config.yaml
n_layer: 16
d_model: 320
activation: "tanh_gelu"
tie_embeddings: true
extras: ["capped logits"]
init: "normal"
init_std_o: 0.00441
lr: 0.00283
lr_head: 0.012
grad_clip: 1.0
warmup_steps: 200
seq_len: 384
doc_mask: true
train_tokens: 501900000
Each number is 200 + 40 x the weight over its row's rms, rounded and kept within 0 to 999. Layers, rows and columns count from 0. The size before them is the row's rms in percent of the matrix's.

# down: layer 10 MLP down (transposed), 1920x320, rms 0.111, rows 157-256, columns 288-319
# up: layer 10 MLP up, 1920x320, rms 0.104, rows 158-257, columns 288-319
down157,099,228,215,173,207,269,178,249,142,216,216,255,202,224,229,200,206,249,255,140,241,204,216,213,217,273,205,260,258,155,91,229,200
up158,102,202,182,208,284,214,158,227,257,175,201,170,220,217,164,269,199,235,182,211,204,248,166,158,152,176,243,183,168,205,191,214,238
down158,094,156,164,172,223,180,256,211,192,117,167,237,163,218,233,229,224,224,170,214,150,253,196,193,258,107,233,142,242,91,209,268,204
up159,106,198,224,182,142,162,234,206,271,190,159,133,191,167,183,195,209,192,211,229,263,220,242,210,174,144,218,253,173,141,260,278,258
down159,106,144,163,210,197,217,213,204,234,243,212,141,204,226,219,191,145,159,179,241,230,146,191,203,200,219,147,209,207,164,183,221,217
up160,104,180,224,164,248,182,184,241,245,241,197,198,139,246,204,75,281,207,160,120,166,285,232,164,157,139,169,274,156,217,179,280,139
down160,112,232,233,219,276,164,223,226,197,286,139,184,193,215,222,213,190,260,141,231,140,128,215,228,215,192,174,132,193,206,233,185,244
up161,098,96,125,216,271,188,269,153,205,188,161,231,248,248,231,238,199,198,194,168,211,204,172,194,291,196,157,91,165,184,211,213,160
down161,105,236,148,151,116,187,233,230,140,252,253,318,128,238,221,139,208,175,210,193,204,187,217,136,218,224,229,169,229,210,238,219,211
up162,115,180,191,261,188,165,136,210,287,190,192,152,161,127,260,239,237,184,254,215,264,197,193,220,169,186,233,202,200,165,167,158,214
down162,114,204,165,162,194,206,185,247,165,206,237,210,221,181,171,211,171,155,221,161,268,172,194,154,157,287,177,183,234,187,199,182,108
up163,103,279,237,151,238,145,212,208,109,178,276,177,232,232,247,200,178,191,176,136,230,172,143,200,243,115,216,280,194,216,209,237,286
down163,096,170,194,173,174,223,199,149,147,138,190,158,182,209,160,192,161,153,142,159,184,160,228,232,211,235,203,199,199,266,209,119,220
up164,105,194,186,212,182,199,156,226,220,242,197,199,212,149,172,183,229,186,179,190,214,248,171,175,234,173,225,192,222,247,198,170,128
down164,105,189,172,180,196,228,229,158,132,193,189,134,244,193,176,210,223,204,183,204,224,143,125,265,265,209,250,247,115,196,175,215,239
up165,100,209,190,215,210,189,192,172,203,230,124,233,233,211,206,240,261,210,210,195,198,114,168,185,192,174,157,222,184,192,207,193,200
down165,103,172,193,211,147,201,193,264,221,250,271,132,244,224,176,215,187,216,164,210,135,148,170,221,143,128,211,194,92,166,303,120,171
up166,112,167,176,150,222,197,177,230,241,215,275,125,154,224,166,145,226,235,174,187,85,219,212,231,253,252,198,235,154,146,212,188,109
down166,099,224,149,174,182,233,191,178,246,201,216,309,201,240,213,132,217,224,222,155,141,226,192,196,148,165,200,232,193,200,215,198,201
up167,094,198,137,130,292,211,195,198,178,290,165,238,190,224,235,258,203,266,182,183,148,298,113,232,189,182,174,209,163,239,145,206,216
down167,093,212,162,196,123,212,200,182,192,206,119,283,212,243,155,136,288,160,215,216,224,185,208,164,114,263,178,152,181,231,238,236,223
up168,098,232,259,266,224,277,129,234,226,160,188,177,206,176,210,210,198,170,211,180,221,190,229,267,217,201,217,186,232,252,241,200,239
down168,101,152,209,145,130,227,245,221,180,216,112,230,218,159,213,221,234,189,177,120,167,220,163,109,195,180,183,152,184,203,179,241,228
up169,104,232,168,253,255,169,125,185,199,190,170,180,222,161,175,173,217,182,211,218,195,228,136,222,193,195,224,267,217,243,208,212,286
down169,098,148,177,246,175,228,225,185,190,252,223,179,118,149,179,226,183,188,318,183,264,183,176,221,108,222,175,243,171,182,230,176,181
up170,099,149,232,181,130,247,210,159,186,206,238,227,82,163,183,264,207,232,161,166,213,166,199,162,229,274,283,231,179,181,212,231,177
down170,100,188,129,219,238,170,231,255,269,172,216,267,204,224,245,172,175,241,155,193,250,217,218,143,224,269,173,135,205,241,171,188,164
up171,098,201,277,196,261,182,230,134,199,224,260,176,187,143,248,185,154,250,204,218,211,198,186,217,283,201,274,161,179,210,210,209,189
down171,109,203,79,201,236,204,273,160,195,133,245,147,118,210,174,265,246,155,200,171,229,148,171,226,190,201,210,197,205,213,227,232,218
up172,093,234,201,258,107,209,185,145,227,276,180,181,155,165,167,200,183,193,259,176,183,177,200,184,218,221,190,216,284,193,141,284,200
down172,093,227,172,173,161,160,184,201,187,189,272,179,262,200,157,166,189,216,173,170,246,256,148,252,215,248,259,213,250,159,204,199,171
up173,103,209,227,215,208,211,255,195,243,161,224,189,183,204,193,197,175,147,138,205,174,218,204,138,210,155,216,109,189,221,257,273,190
down173,099,174,205,239,191,197,287,134,146,165,263,177,267,207,128,184,176,115,144,194,243,195,154,194,233,190,256,231,203,133,233,215,157
up174,096,219,279,168,225,194,123,254,141,191,245,205,184,207,231,128,210,279,218,139,266,179,147,143,216,217,134,177,199,208,163,259,148
down174,100,160,210,278,214,279,198,219,165,147,138,229,196,186,182,126,260,234,158,200,137,154,130,127,178,171,214,180,235,197,253,186,205
up175,101,263,156,264,288,237,153,200,177,234,168,196,224,151,220,181,185,145,231,165,205,194,242,210,282,228,242,209,156,165,289,239,162
down175,103,149,186,204,253,216,266,121,288,176,232,224,241,177,184,203,138,237,200,156,169,221,164,213,195,182,232,246,163,167,191,226,222
up176,101,210,185,142,201,212,174,199,223,156,225,156,199,139,208,240,224,210,219,189,234,177,229,188,226,212,183,155,153,210,197,216,204
down176,103,167,183,282,241,213,204,225,182,232,184,154,153,106,190,216,216,141,138,124,247,220,134,158,236,183,166,211,136,230,226,117,136
up177,095,200,135,235,243,206,126,171,181,206,254,166,256,219,221,229,180,176,213,193,222,235,149,111,288,148,228,125,208,230,204,248,184
down177,096,184,140,234,116,247,187,199,229,192,202,214,133,321,105,201,106,198,201,168,162,235,139,214,180,212,137,167,172,221,192,136,223
up178,096,172,193,145,165,190,236,212,196,197,237,202,170,194,129,220,171,172,225,217,178,209,151,176,197,196,286,207,230,195,173,169,195
down178,098,176,219,223,163,162,223,215,198,183,230,147,171,131,265,175,282,188,206,191,164,227,177,176,193,189,257,192,170,123,260,235,222
up179,101,205,139,129,216,204,237,239,150,180,166,220,166,263,169,206,213,186,281,241,262,242,174,228,191,168,186,145,247,189,213,210,178
down179,096,210,175,208,228,243,187,166,220,277,328,248,196,118,220,204,169,248,195,190,187,216,262,186,202,227,199,228,197,144,225,115,196
up180,104,247,168,259,221,126,171,202,137,185,218,166,221,155,155,210,160,195,210,208,216,209,199,252,211,184,227,248,230,112,149,188,229
down180,106,204,185,169,264,247,168,239,185,226,225,232,190,200,158,212,185,216,143,179,261,179,164,159,174,191,214,240,204,228,203,247,245
up181,094,141,147,131,206,191,256,132,185,239,233,273,219,207,192,209,166,146,139,212,177,197,194,207,200,196,203,161,179,175,214,249,230
down181,100,120,173,174,168,200,191,196,192,204,184,167,235,219,232,215,249,166,247,155,217,145,178,183,179,204,173,182,260,129,228,228,207
up182,113,185,80,155,142,191,240,112,110,146,248,150,162,146,172,231,244,205,253,178,169,194,191,235,208,228,203,259,187,149,170,137,246
down182,109,218,192,256,130,202,258,155,220,196,247,145,240,186,209,186,157,195,245,181,220,274,214,207,208,176,223,204,173,162,175,252,200
up183,100,263,277,249,207,186,177,196,188,249,193,227,225,174,257,163,205,162,221,254,197,215,179,220,211,144,193,182,192,119,142,185,158
down183,101,193,201,233,181,182,200,188,173,242,191,268,230,216,129,203,282,219,174,203,249,202,178,125,166,229,208,253,225,212,173,212,180
up184,101,209,187,234,191,193,161,208,234,197,263,267,222,264,182,266,156,179,197,148,332,185,258,185,204,173,235,211,216,218,197,170,140
down184,096,190,191,133,267,211,219,173,145,214,189,177,168,115,215,223,237,186,299,238,196,222,209,188,197,284,176,232,221,148,158,168,250
up185,096,215,150,182,170,174,224,184,267,297,201,184,173,175,224,133,178,245,303,133,222,155,163,153,153,183,192,202,157,169,177,221,184
down185,092,229,193,181,235,213,267,210,178,215,227,292,211,197,183,289,184,205,212,236,259,133,225,241,183,225,221,194,214,266,186,148,176
up186,097,239,111,174,162,193,260,256,180,168,225,250,209,243,183,192,208,141,177,214,223,177,212,137,263,163,233,229,253,210,242,179,235
down186,103,185,204,206,224,234,272,214,211,243,164,227,243,128,141,217,195,154,193,200,192,191,180,268,178,190,241,185,179,167,186,230,291
up187,106,202,212,188,233,165,177,126,180,166,206,224,177,174,176,225,205,148,272,192,200,193,247,224,242,294,254,208,167,185,172,226,199
down187,102,177,205,191,187,147,241,230,255,200,249,147,174,269,235,147,243,146,195,219,147,219,233,202,182,237,260,217,192,220,229,180,183
up188,094,201,212,230,203,197,176,248,241,264,205,220,213,108,161,193,259,202,228,270,195,228,145,278,222,230,205,181,143,222,188,218,168
down188,095,128,195,153,215,181,222,203,210,200,232,174,224,250,199,218,192,225,176,182,143,233,168,153,206,164,210,129,242,179,169,179,159
up189,101,172,238,277,230,120,184,179,201,140,212,189,198,246,181,117,179,227,197,154,168,159,169,195,240,221,158,163,229,196,205,197,210
down189,106,175,199,159,248,199,160,250,232,205,187,203,206,123,203,267,190,251,236,146,181,172,151,169,256,189,166,186,175,93,170,188,122
up190,096,172,232,207,295,169,202,276,232,170,270,213,134,256,218,167,195,236,209,189,203,244,110,193,203,189,181,153,169,242,218,182,171
down190,090,193,256,151,234,298,310,202,255,263,182,176,136,176,202,201,222,146,217,205,184,165,248,102,142,166,199,141,215,247,205,229,225
up191,102,196,205,151,252,121,208,203,205,249,248,168,205,194,211,157,134,326,224,244,179,215,207,193,186,114,234,208,193,194,230,114,201
down191,105,176,215,207,184,255,147,247,199,203,97,174,172,165,158,216,136,149,238,172,161,207,265,132,124,215,155,219,196,172,161,273,213
up192,093,200,151,192,101,148,188,194,179,207,212,206,211,225,215,192,179,173,208,232,214,224,229,238,204,174,161,181,270,171,182,133,162
down192,098,199,198,165,133,168,291,204,231,225,283,142,150,164,173,258,203,187,251,157,208,223,244,125,190,185,178,196,118,170,121,138,228
up193,130,182,181,266,153,145,231,170,235,212,155,238,134,236,147,123,242,204,147,179,187,173,134,165,241,221,148,204,157,157,194,228,165
down193,122,187,192,221,175,186,169,195,168,192,227,200,189,159,230,192,210,186,201,185,228,217,227,195,175,167,113,165,290,196,275,215,187
up194,091,245,230,211,191,211,154,178,207,230,183,207,107,245,135,330,185,204,192,160,184,217,217,161,223,313,234,223,159,121,251,202,208
down194,091,179,221,246,263,155,218,212,214,197,285,144,204,138,193,202,200,182,256,242,168,158,146,185,207,161,228,179,190,221,158,178,266
up195,099,176,185,174,210,214,156,261,183,137,193,218,144,247,211,191,228,270,74,236,219,195,244,199,219,200,151,202,228,186,245,255,158
down195,088,191,162,178,187,163,268,263,105,207,248,218,153,145,271,243,162,181,184,155,215,157,181,201,201,188,203,196,202,187,247,249,152
up196,110,213,250,170,257,147,206,143,224,229,221,239,201,228,204,165,233,245,239,201,242,235,211,216,280,151,248,234,236,93,126,197,227
down196,107,209,253,217,157,193,226,191,138,160,250,218,174,172,247,192,154,185,250,150,184,195,188,197,142,180,189,212,234,224,160,156,201
up197,100,156,193,244,207,227,212,162,218,202,148,236,209,229,189,194,227,233,133,270,232,253,284,265,228,222,252,198,175,179,165,222,194
down197,096,293,210,231,295,240,158,218,235,188,234,223,166,145,198,184,269,156,147,202,223,114,144,219,230,163,100,180,223,233,214,168,171
up198,104,79,181,220,178,227,189,196,196,228,159,171,197,190,107,220,209,207,281,143,158,239,143,195,202,192,149,207,214,161,251,210,220
down198,100,216,194,217,186,199,137,224,216,247,242,252,203,161,215,154,182,135,160,214,197,151,233,158,116,244,227,185,242,264,160,163,133
up199,092,189,202,102,220,196,191,208,142,158,232,144,221,245,169,182,171,212,197,161,217,251,207,164,202,181,160,189,189,206,156,178,167
down199,099,248,223,213,158,250,152,218,155,229,188,258,224,272,241,260,115,206,110,181,233,238,270,108,159,188,205,190,215,234,245,205,215
up200,125,242,110,194,174,246,188,263,264,254,186,236,186,213,193,263,176,246,200,158,196,229,135,166,234,198,171,209,216,135,177,211,199
down200,094,137,206,233,259,245,176,143,250,200,224,175,165,170,195,235,201,143,185,240,193,229,215,192,194,223,232,198,215,252,72,198,154
up201,096,220,211,232,217,231,173,172,144,224,239,173,158,184,228,213,196,184,154,239,196,275,227,195,209,209,240,225,249,172,231,200,148
down201,096,242,215,132,192,218,235,215,236,149,178,153,195,215,209,213,181,136,210,138,216,130,208,87,189,155,230,107,180,174,211,225,223
up202,102,153,155,162,148,243,195,212,162,247,131,214,232,182,230,164,236,191,245,127,244,210,229,167,219,217,151,177,205,196,187,230,226
down202,100,178,169,161,171,169,206,149,164,137,268,226,268,186,164,230,258,187,163,121,159,239,226,190,214,200,171,214,189,160,194,93,215
up203,096,235,206,198,143,171,213,239,210,203,242,189,199,186,257,131,267,135,258,240,141,195,210,147,237,194,201,181,182,114,244,203,221
down203,097,201,184,248,258,233,159,196,204,203,129,269,248,183,240,134,129,195,144,143,215,185,235,201,189,212,235,221,195,259,201,197,202
up204,096,153,162,157,174,198,272,198,226,199,233,212,183,200,203,292,235,199,212,223,176,178,273,177,254,233,248,181,222,198,185,203,204
down204,104,206,134,226,184,179,158,205,189,153,141,189,235,209,119,210,263,177,202,143,264,308,228,239,202,195,277,235,234,174,192,222,210
up205,100,196,187,145,139,201,272,316,174,218,239,190,200,112,163,183,268,264,202,197,185,200,224,256,236,184,254,208,212,231,254,162,194
down205,098,240,178,148,167,181,182,172,243,197,176,155,265,150,302,242,226,219,185,165,273,191,188,221,213,188,262,221,125,207,126,169,201
up206,100,150,244,232,238,146,151,232,247,212,232,216,200,214,231,172,187,214,197,173,160,230,165,204,196,204,155,270,243,250,162,233,226
down206,103,206,241,207,211,165,180,219,209,222,202,216,239,239,226,196,152,214,199,194,187,281,187,209,194,224,193,236,273,268,216,266,241
up207,094,310,206,250,212,145,238,192,158,161,202,244,205,270,218,223,233,126,167,167,302,231,131,236,212,158,201,186,191,179,186,190,208
down207,091,213,259,152,197,165,269,171,182,175,178,265,209,132,197,178,205,177,193,123,177,254,232,215,174,227,172,211,163,155,212,205,163
up208,103,152,241,297,228,180,195,157,169,245,163,131,221,161,206,218,71,148,168,160,169,165,203,191,251,179,183,216,243,187,200,191,176
down208,109,249,191,184,217,194,203,199,202,171,218,137,231,177,288,123,171,149,165,227,270,121,190,164,147,169,180,171,231,103,218,239,197
up209,097,252,202,208,206,183,191,184,162,218,197,250,137,296,205,149,179,195,229,172,173,124,133,241,141,146,184,226,186,167,160,326,147
down209,101,190,264,178,206,147,213,207,198,172,243,278,175,110,233,190,179,220,248,225,201,182,271,182,170,179,251,155,216,186,192,118,180
up210,097,148,157,202,222,234,256,203,202,196,224,208,239,250,209,196,221,218,188,185,196,236,226,190,241,294,209,100,153,149,198,155,126
down210,096,216,173,211,110,177,238,168,153,198,190,233,230,228,198,191,153,203,239,218,170,170,274,271,288,253,160,193,194,151,248,222,215
up211,096,210,213,140,148,236,148,213,175,198,173,176,176,212,171,193,163,138,185,166,185,256,147,143,205,249,226,181,130,220,192,227,185
down211,097,162,241,212,203,130,217,294,174,167,224,242,167,191,226,187,213,163,304,230,256,274,208,236,219,180,133,216,238,158,226,192,136
up212,100,167,210,183,202,159,139,236,235,260,198,179,229,201,192,277,229,170,114,233,161,218,265,221,236,176,234,198,181,219,161,247,153
down212,107,126,213,238,245,225,211,176,200,218,221,185,224,191,230,221,250,194,264,207,159,174,193,185,222,202,150,133,171,242,233,281,135
up213,096,262,196,179,225,193,174,238,239,211,207,160,184,231,186,224,242,271,177,188,215,125,219,117,214,164,231,174,146,190,269,222,259
down213,093,138,219,239,161,182,126,184,166,126,137,241,219,146,208,216,161,191,185,171,150,218,174,217,212,193,172,127,140,193,191,124,243
up214,103,199,207,212,218,228,211,137,198,132,129,295,217,206,162,241,192,259,263,202,206,110,175,118,173,134,244,229,273,197,233,163,223
down214,101,173,171,232,159,247,196,259,192,243,210,220,273,271,200,147,212,232,140,283,282,268,195,241,208,205,240,100,164,169,138,261,143
up215,096,204,224,163,183,275,247,109,202,217,235,190,216,276,189,245,240,172,220,189,169,189,221,133,200,233,287,234,192,215,172,216,250
down215,099,175,130,246,140,159,176,248,207,243,213,194,231,123,176,202,211,108,225,167,264,155,302,144,192,244,180,165,195,227,181,145,160
up216,091,210,112,230,220,191,247,221,233,213,126,159,203,187,143,192,184,179,185,231,174,238,169,187,238,218,180,211,209,229,256,257,223
down216,092,202,218,188,203,224,167,258,243,198,155,169,162,133,200,183,185,198,236,205,217,263,170,166,180,171,204,135,171,179,147,192,127
up217,106,93,230,253,228,233,234,208,193,151,202,219,190,165,237,231,227,192,220,263,239,183,158,164,183,231,190,194,175,226,202,186,147
down217,107,230,205,175,157,190,304,207,209,165,212,194,158,140,149,247,210,191,190,100,263,144,213,197,236,251,195,111,128,152,200,201,203
up218,131,200,179,227,176,205,229,236,251,150,170,241,127,159,246,212,226,153,288,138,193,180,177,233,195,175,300,163,177,206,294,147,210
down218,143,244,178,135,228,269,195,217,274,189,192,189,166,160,249,185,264,183,179,100,177,199,213,146,199,195,217,233,156,262,236,191,244
up219,098,195,278,238,168,205,131,163,199,155,178,204,103,214,171,140,192,266,187,236,241,141,283,203,218,165,237,234,191,200,274,247,207
down219,095,218,236,218,220,224,200,170,189,208,209,322,158,177,168,144,160,218,229,200,208,238,214,219,191,249,274,215,236,248,200,197,160
up220,098,235,254,192,218,149,242,177,191,216,189,169,166,194,238,211,200,250,242,179,186,147,227,218,245,129,239,128,179,224,156,240,201
down220,100,228,124,192,252,246,215,197,243,214,224,164,147,159,195,154,167,146,179,210,222,203,179,231,179,234,193,305,284,228,204,199,217
up221,103,197,257,263,206,128,236,210,162,257,163,205,109,151,173,238,145,139,236,248,193,157,227,242,205,255,183,213,193,161,222,194,194
down221,108,193,240,194,129,105,220,146,237,219,196,230,178,153,189,228,192,208,191,236,173,269,235,261,216,208,152,217,198,208,208,238,194
up222,099,245,127,257,234,271,198,164,207,211,173,145,224,191,179,191,214,218,261,170,251,182,178,119,221,276,209,189,99,152,218,191,173
down222,098,156,166,257,179,188,143,163,167,164,232,250,219,262,162,176,124,177,112,203,222,85,246,218,177,240,193,201,227,190,177,180,187
up223,107,190,109,243,174,147,179,198,140,177,206,196,220,256,223,252,186,237,250,166,133,215,324,207,272,203,215,180,144,325,240,198,239
down223,108,174,180,200,195,279,172,229,204,234,283,213,235,181,198,217,193,228,215,200,183,157,224,221,204,218,212,186,161,173,233,208,174
up224,107,175,172,143,226,162,226,180,116,168,189,192,231,209,206,191,123,167,216,254,272,186,167,220,191,210,140,162,224,219,234,184,239
down224,108,203,181,216,273,165,163,197,191,231,249,123,175,174,148,167,165,147,242,232,258,224,146,215,188,249,247,289,132,281,151,172,171
up225,102,201,219,136,196,235,257,225,142,239,163,246,192,109,197,162,192,245,172,133,274,194,149,166,206,221,183,234,214,254,216,195,258
down225,101,173,149,198,237,196,158,196,254,218,159,188,200,255,227,250,206,193,211,171,114,257,294,168,233,122,164,146,174,169,171,140,195
up226,098,280,236,218,152,245,257,238,273,154,171,140,108,238,130,159,202,188,199,179,253,128,220,162,217,176,136,206,238,228,132,170,158
down226,103,214,197,161,173,157,199,177,251,217,251,166,175,175,234,209,249,177,192,233,152,269,119,148,210,266,225,227,178,123,238,272,154
up227,101,223,227,229,186,182,198,206,170,245,195,203,245,160,176,142,214,192,217,180,231,207,213,127,170,237,202,243,163,270,174,191,216
down227,102,149,228,220,229,154,242,224,182,230,225,135,188,157,216,191,186,241,241,256,198,278,193,216,150,199,164,207,184,161,167,168,241
up228,094,225,169,218,171,224,189,180,234,99,210,164,223,220,227,218,210,247,143,168,166,233,253,163,238,102,208,234,201,168,259,175,169
down228,098,179,200,189,229,137,221,197,245,184,153,240,222,156,142,213,183,263,206,196,263,173,186,178,203,283,248,239,212,245,218,129,232
up229,095,173,171,194,214,179,227,261,169,192,180,256,170,205,191,226,160,166,270,220,198,196,164,185,192,195,194,211,153,230,153,202,139
down229,095,130,194,246,226,212,230,274,145,123,170,99,189,188,128,178,228,238,243,216,230,98,156,173,261,208,212,206,224,175,196,164,255
up230,097,177,248,235,300,213,195,214,160,168,281,199,201,129,244,261,224,194,170,205,199,127,218,261,215,258,174,173,178,205,194,234,147
down230,099,216,188,165,162,161,191,272,236,131,217,175,175,238,197,199,209,261,182,211,227,168,220,166,216,163,223,200,224,208,208,123,204
up231,104,163,239,226,177,229,232,169,191,138,261,213,234,201,166,195,227,150,202,165,217,219,218,181,223,217,223,182,243,175,166,199,201
down231,098,195,176,201,188,211,148,217,272,163,189,208,195,207,155,139,168,223,123,220,165,191,241,224,183,212,234,209,177,216,169,161,215
up232,102,252,139,202,237,201,226,150,217,235,181,215,220,193,178,154,187,159,198,150,281,174,264,243,253,185,214,108,94,238,197,278,158
down232,099,192,126,185,210,229,297,150,184,181,175,185,240,228,167,202,225,192,224,243,174,220,221,215,180,243,197,231,271,187,196,247,230
up233,102,147,214,201,204,187,183,175,132,181,142,157,192,193,131,154,144,214,188,227,210,221,195,178,206,85,217,132,256,213,252,124,279
down233,100,229,135,165,162,224,240,251,242,221,160,153,228,200,198,213,209,216,148,208,213,270,244,202,245,301,294,159,191,152,157,233,237
up234,094,248,174,152,224,255,203,251,202,175,111,203,256,199,154,162,148,108,280,208,196,153,178,215,212,200,195,171,254,191,190,158,167
down234,098,213,162,220,141,220,225,146,182,162,204,130,187,165,273,222,242,216,207,165,205,194,167,261,203,211,243,173,153,196,144,223,253
up235,096,241,165,207,249,166,294,252,193,190,272,213,190,268,139,178,183,228,206,237,205,248,199,191,212,212,163,216,251,195,181,227,222
down235,092,148,183,115,196,249,230,252,166,199,180,189,181,231,242,137,162,158,281,168,147,186,173,123,198,153,232,196,186,231,204,202,139
up236,104,184,176,162,252,183,218,174,295,219,229,181,185,248,260,208,166,261,209,192,193,155,242,233,203,168,229,165,287,244,147,238,175
down236,104,256,216,221,237,156,240,218,148,209,264,185,232,146,145,149,138,165,251,153,173,139,194,183,274,203,158,231,212,121,196,228,227
up237,098,185,148,306,243,220,124,151,171,199,145,194,150,162,208,171,202,141,173,128,220,212,269,225,178,230,243,162,291,245,241,207,123
down237,108,246,143,252,266,166,220,171,194,296,119,244,133,277,172,217,213,189,268,145,163,210,241,224,192,164,201,204,217,167,261,180,212
up238,099,188,160,236,263,130,171,188,228,191,187,243,141,250,190,243,195,240,323,152,225,186,228,224,224,226,239,187,245,246,153,292,256
down238,102,196,204,240,213,198,241,176,229,307,226,206,173,108,237,223,240,253,162,247,205,126,121,207,182,198,245,188,219,170,209,223,312
up239,094,260,250,209,229,221,191,187,182,213,178,198,135,207,195,255,203,218,205,239,209,153,212,170,237,187,243,205,183,181,211,232,153
down239,098,231,251,206,117,227,180,189,211,191,232,151,137,178,141,273,137,171,261,190,230,233,151,143,153,161,186,180,195,188,142,207,133
up240,097,207,192,216,158,184,255,246,270,120,173,140,198,270,239,184,168,233,116,243,206,207,178,222,119,205,223,220,261,185,264,150,216
down240,101,188,216,159,206,223,134,151,247,269,127,194,191,256,190,244,226,252,137,164,123,151,205,207,261,209,188,187,163,195,209,219,211
up241,109,82,219,195,179,255,194,169,217,185,189,203,189,224,104,209,270,208,181,190,211,143,248,156,223,231,240,221,238,182,223,176,247
down241,111,199,178,282,159,184,278,183,179,150,174,183,213,202,216,207,220,226,163,256,179,202,134,213,182,219,208,258,205,218,209,161,243
up242,102,178,175,240,209,174,222,195,200,246,216,296,300,168,136,260,204,154,213,230,213,234,206,241,224,226,238,221,196,136,207,225,192
down242,099,227,141,206,236,211,191,189,170,158,144,245,143,254,271,252,201,247,255,225,192,224,196,211,153,109,231,248,261,236,206,211,137
up243,099,153,178,163,209,156,192,163,189,145,259,179,148,153,208,256,182,251,177,175,191,189,230,233,181,196,201,214,295,251,211,211,254
down243,106,185,207,197,190,204,208,186,178,218,238,156,253,165,182,191,205,180,107,255,237,216,212,173,205,204,103,151,172,219,189,285,201
up244,100,193,157,191,213,301,141,251,157,257,231,186,183,257,214,224,263,181,137,200,224,149,231,193,204,162,218,257,220,191,211,158,252
down244,096,168,216,115,235,212,181,231,197,229,196,125,174,149,189,153,234,187,242,166,188,298,162,161,193,190,197,179,233,203,173,233,270
up245,103,278,190,177,182,232,149,196,225,257,113,102,240,193,149,125,153,212,205,198,207,181,182,193,218,202,251,223,181,169,229,193,226
down245,107,228,148,199,187,213,218,192,233,231,212,232,107,215,232,189,275,136,217,156,208,195,166,243,169,226,224,158,157,209,255,195,255
up246,095,158,157,253,199,185,227,240,209,148,187,212,132,180,253,182,188,155,201,201,236,190,178,169,237,224,152,178,236,186,184,266,180
down246,096,228,141,222,152,290,134,216,196,214,154,165,197,216,150,178,230,183,314,191,202,272,163,308,195,147,272,239,204,216,237,134,188
up247,098,206,167,227,204,212,248,134,182,252,230,201,237,235,145,210,196,242,175,253,218,227,220,166,154,175,162,187,219,274,176,222,194
down247,103,151,129,142,135,198,280,169,184,222,232,180,208,228,168,233,142,189,132,235,165,208,170,174,237,175,201,171,177,212,128,232,191
up248,102,228,218,227,223,170,259,149,168,190,161,238,235,236,189,192,235,253,202,195,222,170,143,144,162,249,126,143,265,129,196,237,170
down248,089,244,212,215,189,203,261,266,184,158,183,327,131,177,244,213,227,125,176,242,246,189,294,219,212,231,227,186,189,226,183,256,197
up249,092,217,281,164,240,214,200,207,133,108,175,182,150,207,226,182,212,253,190,215,188,200,218,217,234,187,207,130,250,165,131,240,179
down249,093,201,98,258,234,129,180,253,229,209,301,186,298,248,201,206,170,213,198,223,193,149,193,249,227,191,239,129,185,133,184,160,207
up250,094,212,211,204,231,210,258,191,193,214,246,211,208,194,231,197,132,206,211,235,261,203,186,252,250,180,195,185,101,158,233,179,244
down250,095,182,171,160,199,198,214,251,176,203,194,169,189,246,189,176,168,217,176,150,151,220,216,212,160,109,208,216,261,192,237,191,184
up251,104,204,245,277,126,123,232,276,194,155,198,272,216,150,195,128,220,262,215,230,204,176,241,209,318,203,217,273,223,248,200,135,237
down251,099,168,261,175,233,203,201,140,206,304,217,221,232,130,304,200,237,170,159,171,208,223,244,169,166,141,167,179,187,228,128,173,142
up252,101,225,213,170,128,203,286,230,230,206,171,208,162,236,204,251,219,154,189,175,270,271,233,225,152,201,176,192,301,183,190,171,120
down252,105,200,209,253,191,276,219,216,178,168,201,179,102,157,222,255,221,175,166,217,175,155,141,242,186,282,213,122,191,244,146,188,200
up253,099,219,166,202,147,188,255,183,180,142,177,226,169,217,184,254,173,189,222,121,150,206,210,115,135,187,246,186,220,150,166,241,147
down253,099,147,188,154,251,188,181,226,207,138,116,215,210,214,151,155,220,231,221,144,255,243,186,204,152,203,209,244,182,188,264,180,237
up254,099,144,178,235,180,228,182,217,142,237,165,214,221,103,218,174,199,166,274,265,164,225,193,200,159,201,179,178,273,187,255,207,151
down254,095,154,288,289,251,258,183,140,171,197,179,200,149,269,232,228,250,207,197,176,195,188,183,204,215,165,232,173,211,241,213,255,196
up255,098,230,159,134,177,215,260,249,128,158,209,144,245,180,168,218,214,187,218,195,213,233,173,229,227,199,240,273,245,174,176,303,230
down255,101,191,130,235,138,248,168,188,212,220,195,130,232,247,148,210,230,176,151,188,208,188,185,156,256,188,250,278,242,204,170,249,204
up256,098,150,240,179,193,187,193,215,190,249,181,247,233,244,123,172,180,219,161,226,172,240,186,214,193,211,201,238,217,146,257,141,190
down256,098,162,215,202,181,134,157,208,151,231,187,136,248,230,230,170,199,165,203,203,169,163,231,206,221,186,239,238,194,141,167,223,154
up257,100,227,185,200,264,104,258,257,146,230,233,226,198,213,136,163,159,154,139,218,192,71,203,216,285,236,238,149,187,183,170,273,159